Weights of a small GPT-style language model, trained from scratch on English Wikipedia: vocabulary 4096.
Each number is 128 + 32 x the weight over its row's rms, rounded and kept within 0 to 255. Layers, rows and columns count from 0. Numbers have three digits each. The size before them is the row's rms in percent of the matrix's.

# layer 10 MLP down (transposed), 512x128, rms 0.1, rows 149-203, columns 0-127
092:133110148060113123119105150176161113101118160158154152084141147099172134117156160067107131184186155112114143102114116130126182135118160149134084132147095176170149126111099064180160146124155140163106124121172113109150083084100112174132079175130133144255096106070176151093127111142127140151136157117141131103102132129140104151108115114147139135134082145187135135126079145131125110077091
089:118142146118122178135073170099107112135186124154096130149105126165086114117089120156051170139163105112161081112121120127168086089073120084086060129113145184109113106103206143115148047088126112078143132110159151162105150083116138152108145152135085122117129096182140107096134134138112160133103164097068163140182098112118099070097145166157157116146211120186129123103182107116092117176128
106:135143151118087116146132076141120184180113047158077198090140188169148133093172128138174096142148133158131142092079094120077152097111140117132115122105178086115147148100143063166167101161135107144064101113091179102099143088150151154129126155184091071176125115162094149133185116092115092137165111077111166171138161138087070131164071151128136145121133090156106130129198127153137131136121
092:120146084146079123124197158120105143123135067169125119145192131097086132095153118120129140147081135176119146110064148107092121118096140093134127149149065135149095150124122121074157144126099131125194148113123133100113103090126145148042207050126150105183171120132149127104131071075159193119140106187176153072104115163136114121144088146179153158089131156062148178154138102101133136126098
095:092137065149157136145155066096073148110166145150124097068109178126135133128149123161124098129163157144121122125118194157086151133106119185117107090115126176154107196133142147137129120106185105098128107088109139151095082099127139071127163068131153101169154136184160082156125122089148157112142137233108169088156109168162192062158141149144074151177155166132106161138088137133097151108160
116:137163117173108061053120121105127150107163091133085123206149136097112097140117151166155091119157134140192104143090124034113204134150086151110092141107175121144134089139161102152125097125123155153113175140131114201155148097160128130050169150157112079159126108136175065105137132178090118087158163138099117067142195148138090105125115082149130106115131117125120137119155133126120120169195
099:124139154095060167136103107122128110112160129138178193119057173077077148083105151139170109128090097192120158108215065163165116118091147151123109143182080114126095136105074129137158154130147140149148162175103177077092167152157154135082177127134129086107168104132133169131163153124138128126082125109104072075099107109123145120107176151170130138132160164169112151080088140171174119092128
099:083132096102152195168130115128156170163083164119104099114110136133105149179134128116112156087218136145080125143140100137098171192142121172109135121124106084124161125122078143089177156124161141120184151139073142135159137174144157090153064139164098122166116128116136113153123170082101169181152119090129234143130117154181165117161177167128136145185156136136182193128146090114090158125112
100:097100130146144128098121128146140167136087140117099151177088128089108150110138164115137133135079148185168071120167091115126055080185159093171139069133110086119118201103106105146081160087107121137172105178084087116150126099099122098127116108103138128115172086088154125057159134113158135168152132195145106143182123152148167112084144200130163205129175117107109085121150162103080100087116
093:126111110101155143117106130142049169134138098180101133152069159081157167083121123184158091135136089116167139126136125068091134087174132077158116116145138149161107110190146115116050143139163187068131135101124140103118120091177152158200070093203168181144109068093144169116146079149112155137182127147150132167127161122111177098110058158089094120130126158141134133126132113157120139111118
092:110080134118151123146173113096154210139125144132124060137191084084166134081070065121147165181165168161084124158092176089115103180183130158115113127138115147162112160145068131180088130095111169082151094119205124147141113107109139155157196082150074106092180135106104106106117098112160092120153140136105109123127109091096147146148151139201130180148134181148147125128157124146102124104132
101:152128103134143124103081165101112102118123085125121094158144137091136111102084152120126176145166067177116156104136091108126149083114144129090118156192119116113069115099092208114150102161118102142113154163132130138083166120171202087108113203138098102131145054083144129172099113151130034158149118109187096148117135134140162140128150117199100187142172137167103150148084173106161167163121
106:151152112107110096122099064133119111115152121163151127142056125124178076094167145140134140131143157130156114148156132162077116184145049150090113171124146212175104199162131103116082176146115118145159129090086197120143105129098114054133083120119133074194119114124126081133099086105118201072173101166161099125126099113131160155178107137113104125148111159154128143131104073166110100092136
091:146119133119126188102177158131165100147154104187122110118105121130166094082163112100173139137144108149167098121124083144072150124189168144192116122138081133182130144115125156107106138119096119083130163140123147157169157102166131127153100169160149129245200107182135136094142186129099152171122053165167148125125100101092133124081132136073128131168140136076174098150143114114088170074095
101:115100168132184138114188187140104146157099116063116126116102136135122137207128087123117126102109123143114110096120124141117140149117201105117138122157168156121111138130078152154078135092067029120159219095100138101138194129126061122130096165096120166132135121150136166123161133132112131092068082159190141138153094163116118122109112148140114155158167121101130102126103170103113125240147
093:117126143073156107099147109114125089180124100114133188140180148136171109111083163100124104175166145096191091110118156057145133078171122170139169160191099171127127194162115151144131150112128111161116129127146150103104083113134120069166199174126148151142121148102138105125088125190169139121169153200165161129120143079143112126105161147094069145074179147189118129077117089108143075110133
096:110072097093159103173055095159133126131105055156110117112138126147149085158087147112051143115167087170114129086123131141113106122111156187139103190101068151081097132122098186080134135097194087083150144136108132113136104019157143159098157109200105146159137100143175055179160100133106115127127128145134122097133173148135129108119095137131140162103098145142164075104146110116108128155111
088:146137177079086106162124191130096110094195141106120108126145069106109108155169173127162127120132098167150112084132130132113102130131106125195092142111149159110188158178097138121100119122102101126104167099136098049116116159123120142117086125083145137209101125203165045112165109130136146099077108091171071139136107134143135102150132130128092141206096098102136091107173063082161158131134
092:073166078136174138118118144070119113138141077121163062114140107150131136156151138100174110160199086109120113098084156124151137124114133139122099119121100070079142107105090148043120111063135142127109159170154119111146138208100177068178186094105157135123120144138072150166133141123126101130144087151142126103151098159179107155161118113084128104152167135121146132165117141052069045106158
094:154092078122117158116135105116133124153107130171117136138138146124104149102145141130196109136148125150174101123146142146068145086115140156112167102073111090089117109087190145134217103176130120087160138103073087108103151155111161083119127204130077088226111065164135132162142151096132122216137137118132071126132177140104143146128106177195151123113133152081109132130117073118136168123071
094:144120121141161208079183143195140141093126159121083116151122090119141157168128102107155135115149158094100141141176140088142136107117140116130200123163118131139103137156102126122114064134100160142134120129136133201124185148094064156141156153079176136000156158144104131114148104177181147165122122099120164136130122061152152132105161097147144119092108175174120143148128089096110069137144
089:164130096044159109157128142123128117131146136092127145156167126079137115176099139138171062126146131087119117098129088161174143125157171097108130112154162070116141198081158144150146163146135102142095138169106114154095122046127135105176157117209086095226074107145104167173128084118106108135084106157134097154125119110119144176175076139148127166128128136096089100151094152134168081094082
100:115108183118167147183149139119160080155148127123145118152123175160130105153145102125135156160119123121091093160072096112094162144110112120099172139116145106178148178145137140056213126110067123113123079137125142132132155141120177099114104141209150116078091156069158135144106075116148179113145104068132112160106170146126136118242154154192121110118182110065125133123115121138143189094132
095:121085065147120154140106122175145041118127106147132115162160103142107066126138142150086138129175116069150186137101145140173115133104146183146112134101136170140192124047134093094114124182066105164143169156156131123137151124168177110112141167136170144086113151105142061163134171113104140152131169090133116109131103152145079122162135149149134055172187152170116115076076106148089152189131
112:125076099134107089130088141122079181122092106100108147099175142132125126095094118126119095129133133128156121111164103122161083166116171156137066187112172112086148084121196071151139153053115088118100177142087155098135127125120104171155202133083125136217115150145116166190138136103149169158148115101097177122120108093152171120153138102081088138143128075110066092110124113209095104124134
089:121139126147090160124151131090100129135129134082132154175071133109150147048117123122063134070125151145116126203156084117173157159139122140127126148170130226139162110119095141174129153125124057142142119131094129099142122129173140095132048081093099096057104064162173113113169123124084114137145088170141162067140138106144204112132148136138118185118181100195143161123128129147124156134115
096:098111070061092163124166135072135113091136070129125102149107142154174090122144127119132119148158145132153150117085130129060114116120169075141093138098144097128171132177093155143124202132120113105109133145091067121141116081120166145148093054146134139255120173097170127116154136175093148076143140142146124104152144095115118142044124151123174151132134154132130133036146134107149142128131
097:171100139167184073096124136104150082079118114082126077084098119165112152113101104153131109142157164161131108124085122142133123105158156117087101141149117124165142142129204187140120111081172089090157126120132091103154078077172136091143188174158039138114077172145141185131138172134162091141108151205168162164121142124152054111132170127122164105128138138136160094167121139123078110182117
096:078125098135135096121098146127122141126155121029103147160096183117129086107139116094157118155107104129131087076159141113120156143117111136099117130116134066104147157088140186129138118161136144178076133192110121137109138179196123094123087155128204129255100129160141099127101173099139150137114166151137155132152073114113114079108108146117128104157109083101165133133077132125127137081125
102:129118130142117102136096078106070102161137109155051141094104076139121137157147119142150105103103011161158154091197175133126098079081098167080173117127062135123122167122099095120118190160122114183119072129119144122099154115168146107118123157150108194121149128139101091139174124109179125143139127126099125134148179153111110134137083091112140092185130124154179102123110045120103162167168
107:118185112143201115093135133131118157083133087156124123175118157073084159131191190109163121086164103139087202143122138097159081142101086151169143169127123116140137162054130113100125109154111079146172137177086142163124175135067123119147073173150186107184101157125151096151073155107139151078146160115104138117135127133128155094087140198138095150131172119074141118165147124159105135090171
101:092122174147080119153083158142057085105154069129124154099137113110148137083105145168119166144115089141102133103113139142085161094175163149085202135141143125107093169150155094121123095163163129168152072097135104191106120107074108119127121113124089094255130104146133135091139147101153110114173088120079095106109102139129182163155091145167163144142074111075172146176119143142118118107140
094:082120099107106142161196112107125152155162130062163124080064136075184087117141143135104106100169121151136103123134090146182102125100183156096121179112116091096159085131182141095130145137086119137101119157167116173104092088162133117150067133182112095255105131132068119168106163093148130107138087102116160095144129103107162108106071191120121160108145120118123143081137125116138134097167
096:168107183163081124061125127133180161116089140146146128134102176138114113126065104081142098122127118133160116197096169162108098121127113113150079071124144164123178110110130157169151134114138165119136141110181152099152092136117127133144109072140179164217167156137148143102083176121171103051124161158072081096071126167100146136155153135144135096112126143147111132196094094157061086100154
099:105209154140114168147092129126158153129147133152191129089118152094107123187089083157135089118195118130133126138110107099129138153109118157160131166083102078140148116128087086141165107143139133112088099127112110093123132129144193080174119152092140178085136183080132205110103160099150199081126104082131191116172129117113136085185152170147125085123144153086116161196123173113111203143121
086:099051121161161120177064187137105181102108163106131103118165155135159124125075137189071119141127129145097105207095133154158118111090144115065132131188172128158193093127135130134135136228130130109094138099131207088150162096106098176126153122111174109150106131133141156176101134118142114150139151122091118148066080091093121142132172096122069132101127164143118123119180132135139122078105
099:105115158098073099124135152099094126102108169117115123119120095139143085154101130153106149147054098135120193150146124166110098142188141155124071115161133133216118084193126164099099177133101151109153126105111128111091108114108113107126219052122174077138134062175082117086133133162157101127152056188143178114083113132084151195112163136102100171114099119112136142143116156132137159142116
098:095132141107138112150122133121083189101112088151135156140140153131078128109092112154173158114111136081136200034141149129153151106107165142124169061155079118133167114148114109157113095164108166130084165147162164095075143158145110107156179137077135121087115083136191141154110075180181104144159191159093177129124152092055097101101170119135100163115148138130091114071145126078124081112104
088:129122119164095109152096160152115099120145163183107124129121186132101130119134190172153095183082136126173118088133111140056126133085184173119137095127109059130132156140082144119119122084155166178125153075132115154102110086126144111161062101182164073241074090056138081087140108120075131148125114088125083131107132138124145164135148130071159108122119155119135091105152142154155111131087
100:150130150108132138196155075119126096168104133170152155117110129153105052154124168131160092072144141099138113107136126172128159173176088177109127158109116168125055155120094139138138174099098101147160111119070112188108120111186198126118092089126066135154158157103097137083088114220161169113114094116139129096128136124120087123128103110164071071099062138097120080149156139150098147097102
104:128114130134127176096092123165137161103132145144095161149088071145134157115063155197130083153158184203072114174130116140171090130147086090190126174127083155123151107161119152121154141152140145119148167128121152145118090116151115140164056126041130157059108121131149129189111186113127134128131146128141113110040190116089098161130153130177131129151160134063159148172115125164106150149102
096:097081121115173117127088184095147180098080179128096191103092152132109099101068188112115096153056121156229147126147138137110124150136123122140152106075126097079136105191087130102134111104098112163138115135126144139167124095133129199094076100087105109177033138111125129060117091146088121152115136127122138115120171140086117184145111144153125104172084135151140070104132095111099128117124
101:057083114138112170141159179100177143172180143158112146060108124113098161163087175120106129152109096105135121127136089188100133125130147109126093185091141078177152168147123146071135108096122104176096125161096124139138108114163187106148092171183195132143092166179158132087164128158137150130126140166140098112155079133130163211125114126132123086142115087059111150089145108052101122124161
083:146125179066096116121155088118129131104132126128103085108136167162121155119129095063179162151093129080108099116130104146193113125133156142120087091144155095201112176123160123151109121169145142134137079097148160124089110133120081119123094158164129066255086138114145132104098083175143088135162139093124097157121136048143105103169123137132128110124094119171106158138160153122118122063141
092:157106128117125129098120154092156134128072122146061052104111139103111087112104130117122166136151146140123155082069182110089110129134098153131170103169143181095154145091147123132093136077113053172114137142164116142171156104061137136093088135126113091219156116139081066096094142107160127131123095120147131139159049053167165156109127094160184126119152149092162209123167143126134130117112
103:139199086146158073151117151156127124147192123190071168120117155069163160163163130117113153129198157187136104105092100160141122124113173099097143115108131118084142135182119083160104166107146148123150109105148155114155106119124122116110255173119088096207101103150115087095136150119143128110153144167096127138066118143115135140145098142097147091136158118098074122101110146170133096202155
093:156121146120137113138137099087120120150116064100154182100125100142124150078112156214130152157097112107164118128055126109115108144167150168121120182106135110089145096084166102140125107087199163117134124131077196108129157111092135138128160165123082153167098111150140104045142170085106177189140115145116149176198167181119104083172137145140109089092121143148134145091151168080081120067121
097:135183117137129145135062119106077172079145145102123142097128184125117147166146146178044103170159104123132158143119166119152119112184137145151182125036135150156126087196130177054128073154083162127116158167136134110124066115142135150150133089108179122191096149144113176101094111110167105107155108157129135126117149122109132081140159136111099142136052116115166171061077150130163119145153
093:085152117069126144120085128127125153116151099057189112188097125137087149119129132106068124131027082139150129161084111196122156151152162104162140121142116114136140142107111108108192097121113091192148153106110134092146131101152127119148143147070156141160074163113152126150144202164152113155070115162068152181154100148097105108124160146091190166129153111111155089087114147118083147064106
104:134091118183110136107090105093088130101151157176234130123137138134108133109076104133091115108052144142160123145129180208128150147088111114093112161118115126111106107119129161152077156078155149148136063156151114125129120137160194114107050133125149120197105151142112153085082161046112151093179131128098142172137102151111102138127103127102107069175093117130199113157142148118105172143153
088:116095139209170116082106100152111158159140134132162115101140140171104137156083090112145120103120131166133141132123144106105085082083159094150156150135119161072167144103126134129101065113118097114131100167092113147176096119096150152120187149119119112000142128067117147083101115106148105091161101156173174081102121106121140087172190173174133126118141140065142151153152117170158113099186
097:045093093119174093107123130120130152115163127116148156089109125092148094108146123139125199169108132167181105130081148115133157095180131110084141136190045165146124158156103163204104163100144143139162156145121167135125116084094163107116145118139103165192100194158117145097142124105121115089215127157099128129058136083148110076188077153102106172161097123129092094126092127095134131123118
099:116128130042138086091106098131136104130124118117104124163048093151148097133127115111090188090088132107147068147074147205104127179151178134146170139170110106124106099158110114160156149078142134189142102089145153128071117103138101101147210122122123173121165159099083136096120152082146148155139076152115086083101139085136116095158179177162089136117115197162102163108150151102144154142166
094:154106142071104115130084109148148090133105113082108113149125139105097077148140113152118121098105109185137124152193103126108145147066099103094010172125153151189145138140083124107159155146153113149150125162112128146156163113105120122161098072119162139179140092106114134097189157204110180166116133082087145092162146121139148087112092048132134175118107085130141123103099152168088191174154
097:136167158140120114151138161144143127122099089080128173106123130133130177155183117125073116122066167089107137134091148171176171096094106097193118163108154103055114075095129132110092144089130114085079206094092090150101141111075069158094146145152158119147114102163112201196118110128068155108124115138160083109075108163166180142122121108172137141121108101092117133103121190144119167122166
# layer 10 MLP up, 512x128, rms 0.125, rows 150-203, columns 0-127
094:129163157119158108107125167105094071151111185160150157159111119126132167099127065137153154114138103100137051166167134156154119082152120108089105092159102194043101157112131091110084085064110115119167106088152111127130171146137120118092140103094119063121164151067104091190073157125187078129086117089152157110107059116137146151119134134136194159149130110121140132175068147136151142148124
085:132131104135110111120180176125089179124106169165116111107120150142114164108120056132197111158112112088128125134133130156155124116154135096197220077136098092123136100072125117175093122112110098199152152107182135134143154212130074077175138164130130169099111092117072185086116112158117136150146137119150072172149109147125107111095098144134090091099105111164104101139146094104121097066065
101:071129157106110140073122080136162146061081132122135146123104118118127166135107083083084112122114147093140205105128082106128116149198087155131105139146094122067096097126127142135180110147144123069062147094140156114167150155131117180152157099117123172167125183067097158129089133168194134144087084075053178202099148139117155093105099111124079121145104108146117102135105147142107174112138
102:124131127132182134107136139122106107126141116107156102124167090121094146070072089201109169114093133136172117110099106137153108108165105093145152150112140124117131154086180169182101079142125126137091099160153145147195136153155105182178123175092183143140199178103123085161163116121194114054112149188096056112143104136120216110140133136126097114135110102118143169075122119178161081141158
105:103121084100146170064103162077104125141123091150108175149140124154067094121067125138112122095156174150126155147119166098162122096207101119149150091130116100173116097121064129109157144158106147180120182153155144084142048189114087125174127090081129128116111073173142076128114169147116151150120152114112070120172135179094105100090103117171095156129069138145187091097138087151143092149131
110:136103071189132094098100136183132156155127123119095076158187152149071164135120161152156140155106134148138167089167165084118125162123095158105138167127186131228097127143166142118110131135155159129146120138142108096088089100081093142132154158116135059155150142186103062157102095150084109121079139069193142173145117140133095105079117108176117136123164105177097154095140124121076113193113
101:126107079124180085123111135107117152174130122090173138178156093103083140124086112145130155124094183108176141143146117138046180138157114137147158102214113074118091149125151107143125050110120137205131142135126140111163124100106094169192117197096138127160166194162179116155158134143145156134129144125133047074131091162136163122073097153106133110134143118099143111088161181140145079134103
104:103178123128151178171171188131086132090140137075046123096074139142129106171069087133130121128184129102139189124088022137164102097108071104173142129097161122167138113145104170108139123108128177163101096149132146130146108149107106105147157115129174131102128164067109128165114070114122080089088152125133186164097127121089132155122118132049144128093152085183161161144123101138123138163128
098:127156118171072153121155130173050066193129134104148117128122092136119119124108126161092156126059144135074132090143129109151172105080166145119095059100179183198090068097102171079109155166117130108117101093193158137164117148159163095125169155105148155126156100087104086206111148121101074124158158124111108116144150126144107161173107100094151132140169099100182140133177128124126147129093
099:138146120127157109168122127116162118098106145083105145103124172168135147143069086135193091149169149094156080130155087092173083150098144094121163095121158200120090111159127131124104093165120129099083161109146090121105139149119084171087163107081164145151169094140090157110129106141121182164160154196165169166109046122152146110139025150128152066126146112088107092104155175164098108124141
099:126149163150096153139111077187176098145136149096073130161121112092031160122135179130112121130097113154162116127134166060095119115113127090144102130194184199091146108141189142166114093145144164133132126108102116147119117091082071168170171156067173154181108166159132066156108109179102117106090133131152159093128104089124133120080146170166115125107135148158130185144154100127067133147158
106:188164110113137147106105114059131161105118095094133103076148127102093151093132079154179080101103165126174068178151137119098133119174118117159192164182154149090123114114140106091164150124117128123076113173192131064100115089066113098125185151154102178093145087130153119102185178099159114104122176158169084109140113111158146100142106107164150143144083131142066126073128089132147124169170
096:114156094133133113151159101186147143163149060182136131152098130112125125120104093141131207129187107129167097150176130125069095092149137099097219134196166132126091095081127139082154109127123143154111180112119070123148148164104088152102102183102140138119155122089122054120119108152129163158085141131153183137079091138140102160118103140058144112124192101158120153109106114132187080067124
102:113082083133115175145113132118145122106141087097145180143128155132106117095128139155140148143159141139088200108170156157120128108059112118163164147133128181155091092122089145107131176182099164145119070195160118105150149148110164129113170124147177150096124167144099082103117163152167133105164131085157095103122115031189114135131216113123102101111145161115153093167144136140067035125162
098:156157077161116131130179129059121150114129083114123178180095107125140076129093059058081161139102120150091122123129170103110185160087177112122134158127127124111179095139143092141112108101189151134189090164109079155093190123117125116102157154096169096149122145150096096104080121200137082123158083136141091098136172165097133101114106151148135159138066158099166111159149165160162180137170
095:190136148139130197131160185152147120191148116107078098164102128128073140085114141113106163073063184118098138145153149096087085122135136167141083208111149163152137174095135157140128076168160142126096132089144125147096119142100108089138142078078103082107141168219097156122152134169098076111148095149157115140150112113128137118176122104164139159078154152185123137099173090082141156113098
091:148148121184128115069157133118103101075113155091132194139124140156112104084117085166105108070090108104087165120149157133175083118061094089136202143186146154109216157103074155148121150061154087082170110158105122089134113208130160163133115128135126149163126165168074144136124140080110140139133135123173128174177093129113142124146116139120117111101122131083166083135145142148102161192162
097:132123145082143112111178171101127144179090100130151127150077125167134125127150183099101193142103107122098181154154161115061150134098096116080146181208126109140099110153190110144146107132129108130097103115155192120176109103085083167138161151104104081112099163121130093107081158139169115106152119176150085129153117049129139186060082128142106112118098177090129130136144187172179089113145
091:108137159062089107128132175095075116097102093182110105134107120134175140156140112102134183202094161133076140133116171147162076107073153111156133131163154140136107121096192103177140174120156137161153135054193120121128170153118129109066140140075137175135141147131119127083154097158110083150108127134162077071079164165112141115133097105136126111196146170148135133105152081091070151161073
100:162064118160099114164148111168085131172158121137181131130133148135141189155101117085111092123119129098161175157112153133133165110131118137101063145170115085108157117117167153138115103128146202139202147143141188066111082162157108066131141090125132125115097070121115130133109167165123153062132048110101135151132100140116138141133167113112059162178162084116119116104173147067083165085069
085:125130102068110141171082102091160086128194126135084122172107111159147157120134140094118085191074134153125118208165176154117111167123065188125170096107118132112141100131098109144109112111102137165152146078112138153163136143110175117069115131097116153116152146156093126082157199104059123100158095125154182151114068109146094098077121125076076171143136172161207108140153135134117145118157
099:124111126140189132099078128169151136084137147105132171073094090077154154141099148144120140120149128175166193167148170119111142105108026153123120113147139150154118076140162108232082107133127155109126123132166140124122049099107121171098146066124094106145128168166178092148143117124163114075134085140119050121172133200131167103069123144124165124098128101083153144149131122157132139158137
100:166215189181132120127136080117071165114181112121115106129149143136145180166044134102105173140151114173107125125138163123126181136141131085150088081144103135150122096123070179141191110107135122141166110066084165148129068104125089142168100107116112137102184147126125198100112127185124100085100153154125121091132102110092150114097132079121072180089129117102159090142149158154142152068123
104:098134194099134124136183138126114084131159117123114135123141135131162147099146116068176153161103192188138108167165167109028103156156116126119173114105110140129134094115058105143179132202106136138142141115184101074160098146150137109112140110113104164146083177117077171094085148085201156168136163132181168125119085108143145099142147057177146102151154128131146121124090117132155124184087
101:121076093116177125110090129108059131156097159096135112066141063088093074156073121175173150148139168149139215117135076119153154083194118148120116037149160147135084140119134161138189115114138102152169087103132181146111119102129107131139201134114149184162129119130134127164124136105146121087127099104084142097148076196136079130136161151119146140180105102106108145101169135109141145100097
096:144155118149089111139129136114161097148089139079121074166151065146063170193139074177125207105105147117106130107150167144170163187123128168141076106139163107148108134127145137159149103108130076104110136111155146147123142161125115165129118124151124076094096118051135118121106149144124099073097129160194116136106078202151186087140094129139095210124174143131118115100095165175139062115120
101:103131155142158100138121075163123145123139106113110144159140124142139133029141088145162178131117074119058128122109137096167100100101127118127160166140168180141123111154141143102123211078188106101086124104153104122071123063114079138158207107115123126122064128107149096126160102116091096120129116155126206112132137110184159140169138087153173103206140132090082117061139166120096115139104
090:128094098122099128145066131086150092099167119168134071171121061163130107094093149126135177165144160208034188141172168064101124107119110122115111155108159107173060095069147071094133173106179153167115086057142127128131141122099099134161152110100108123098181150106135105077145108120119093149148120141175166159148138105132094163144096148078148137122136094123116114136132128085147083145109
097:205154116111129134118173084145177117115155101132169154135091121113108150104111104111133164124124138086160131132118114135177079142126159104062102182153173134165134115128152128120213121152084141065114151160112111115141129121146078107129160172109102145167056115026091124097163125158168114088113133130102149133174158160165101139095095090092185147121064136127087096133087196159099075151163
107:121079085184125137160138141129103078119126112113141091147119102121134130127165127106090124119146172129137115155129059163190118127114143070135118068179143195094171116156126126130146125078106179138113141108152169110138091192124132125213107151094098102074103134157113193129128152124141045113112121151192088086190115072156135095137152081086138174060114090154136145118106103180081116136146
095:185228086122178145114184117082108084117123152108180197163092103135135068100099063156129172143119186157105183110134151119159116098065120141070127120140114116122138094133099157114124154143059091101123104108093133113159132152107159137155118078110130110123114186128112111130186141202146130108159111068130143143137140139169076156124142112082112159140146071129097129080126136116190091145103
092:100118102106159158138056127064142057114099126106147155080160104119140144111118066128137080148139149154124099149152185134111106149124138110101150070129174166189133151184161042121142142126127125082124197078111100117113115150089107100139115133117122136123121183129122138039106148198139132126134161162179093173053078138142179107136171147127076113131135158155128090114126141113069087133113
098:216148060104148124126144113170152157186110126066093117145147103198096143126140114180086082099115079127099059134150154150162152154143059110124134128171095114106176143085163134131118172155139119178086112162135158133150158152085112113084171133157193094198123111132131087180123157168131127113073130147153132152122143124097158185099149092126108071068126100101145140114146151186128133137146
092:134130094156088103111129141157103160142085118145128119178135038146145139144119147143089105153089134091168171148150128119127140112195127114109124101116133208127149110154152097173138057134087170137115096130116188135105079129056051097201139169095081112099120180170118108188153094142163094083112188148127075130129125125115089124097074150115097122125111121128144151083160097167160065119125
096:144159133125120152131158076113090036118160125081097103162164082047089144144133099155099140162147111101127181170182160083134159102152133121186166149094146130132076100095127168112101179147093143136141106111118084122126109126161126108123191131143133118155149126116115186116143163080142122194120097076165141081162122135166128121133105117097146105119035117113119169132136151121217195171122
102:145111096107126185120121128103077076126120077125098080095128198086098103130090092116124117089064145146119114119072076090132146207165135135125120126173137153092183174102103088174135192144155117111187116080162146089169158108160116107164183202122128091112163160094116139117152200148061162087129120068106093141181159117122120120145126122115118116090105116172129111141137133144154112124085
106:144114115077111087125106144142099160107168124109165137139128128215123146191139055180132098155186179133092125136093168120090089154080102062098133137117139164130129088093145116138133102068155113168112167148144125108097179153171097083135125105116165134141110095125177093103136138111123147084094149087143133155179054122111166147137117094159120198128143101117123179213132147077087151121074
087:106106091093143125073133119136176152155095097103156146062147087105150156102064076160145136150124091148114199150174122173076143131175133141128196177124150136093109098121113150140118094150165081097174140173103119106083115120117112141150161165120061111130149097148042138171213112114100110123092155103144085132192101109164106107122137119150153136127126155144105085196094175163161086128141
108:185174113148117165135150160177112136113123074162081099101082115156142184160132131159099179074139176097116149091171131163123137122119154119106152119175132099166114122133037129136072138158135090165156115124201138108129174169157090165140175064100114119109171147099129131184146123143077128159073205158133134125137132075143142111049091107101070149106113105131093092167132132140134131099094
099:139142119091117118102126146130166123184177114034143131142092103120151081127130107095123133100082074138148141141137097107134084162092110153111129148117158151156142157067153133188143150159031163144102119109099109124107146081069141043178125097114123157153179120161090116155097175179132151108127161108148097089097125140154178140186100147206134157102125092127092143157134119153164139091196
096:197127138077111132143129090168169105175098080142112107149151084130148171092139097107147074124112115156069087149112149040094107113158091159080122146158077141128140185143133112183149185126115134082142055127116117149131095115127098140104098164129074080122154177139200147096158106081153083130144167114142128134159122189104165100107148051116184085159133153143110140131157101173140126115145
097:193141100112125144112165086114137119127078094072108139154093150079111146132137153153118176110158103154069092133171080193109135068140115152207119134148076162143139131127118157091103216154094155087128142164097113119142097130181100118119156144128132097089176048115151155104111078185188118109108147121083096139130158163102176119138143169097176138137151113166115151084113151190134137160084
091:151129186144080156160113104123134097121108152083117138134081101112153095169148132155128127080165181145136166157129125125173135192139107123053134187131163119159129127145145103164108080086090158089125115126123108070159090117106155165074128132067084154134184116135135143154083099164152075165111085088088128103167145181164124135156174102060129126114134087161182102191160080132162191167123
098:136140115096071180175147113149104140107094132103112153140099112119154088156135119151094150101112106161156118123188103080117142159132151159121149162142110104168199065083132149082168170090090169186091114125127137129103128108087084191135118136119111148119123142127155183163150084175071132169122155140141138144089106084112047170117177153128127187173124144132110093022090174136161161127105
106:089123156102143150183099143113103076197144126089068133118163116120147180108172137118133130101112163194159108161140089121101114151126152104151140053124097111127098122138097155122107153133103112086103136068145143117149146143141120126135160180081084140132130105166113183126114109188133113170146218161119151132111084136106182105078127174181192139187166089155171138142084127115107130074047
098:148143113126145091117152124144100149199178115156160178150139139109147127130113099146158134152155099211131157133140148127126139203112106141174113081091145180118149086107147114118198141096123094122166115142147124040118094107152123111138175088108149084182160114081158087208143152120160113155091104086090104069124121153212155145101141062090150154172105084104133143114091165146162122111106
100:100103085083106170079179146132138157126120058109084135151145106111136144117126067117113091103177116161159169111111138197072087099089153120139176103173106079166141109106138194194147135144122178100083101155147153072110133121118113189144148095101140119076184183117170104164118119081154144137141151153132078112195149149159168170124115168171089141114103139112172137089139105087142131166104
096:091163155149188154107126148100085038103129149151085138126079154081171097125103098189135126100113143133165170118198150130098129127138136177125172083123188144158170140105136117171116144055149125097134189177072116122105069125121100077137166116128074100135179131094123152167077074107112135084140121080115135141199108134160198097078161128112139129125129144137154104117126119107100127155163
102:129062182125132158102115072154114133112111080139154098139121092109212123095138156163136131127103179112105130110099118093119091107157130090090132109149139166115100168156130092152192109091113127084148095058172151073079169096104105161119155145108106138132047176132113144134108083139187086111148147164121169112118171156186135079173159117138126082145137115173069107140165148160138054126171
095:091092136178152158090053180131152093119051095113159097142134105106167059138110135147105154118164117141096123160056140150136141120159066126143082077182159175130135140096128149096125114111137134132173148116109150107172085127096123135113148162131109174070107141168107142126055140123137124085140167059117161097128146160129082130078187083112129126093126155119116119155156173083182053162105
100:109150107114137156132153106077136095198128110097153141108139176164104121115147067163107204171117126118161144138144150171123110150073143164179125135109152120158092160092148096099124131073140127064089111115133094126141109129142108113081166144104150109122141050081152101161104117135250153112135121159022140115150093186097124148173167116146117107138120113157080144116146169155165141155092
093:118120083152176125159122109153148170133086114126162070157116090135130139144111114141172079079197138139100136127153138070109122135141087104136194107155134137171087085139198118116087075153112136140093110161063087105133069144138129091167162057138168152154208140145148129162093224092114125163120075136197135147174135134103141112096105075108097126157150121089163103128143136161143118142122
103:136108136108154193121128117086125093075130144120118130147158105170058161069115158165143143149118133155124146150149127131129076168142096098172142144170106118190146159063138138140118167039102094160101206124074084154064079091117092098111127139115175179158094106160112112131109101165128077178134134110140092144109106113159154153124164205171131169058098133152102125157144143098137088145115
091:166145084081087181206120100128127138106086084125131153126105169089132184140111130151159108190115118095110133143120132102104085133119127141170101095118110169102135139112131105153174138110146133167075035147129108014111142089095155181142165115085170127110159122186161127143161128122198117111179106074095140121071117103129175124125138157082179148153163093166114126146149138155121108083126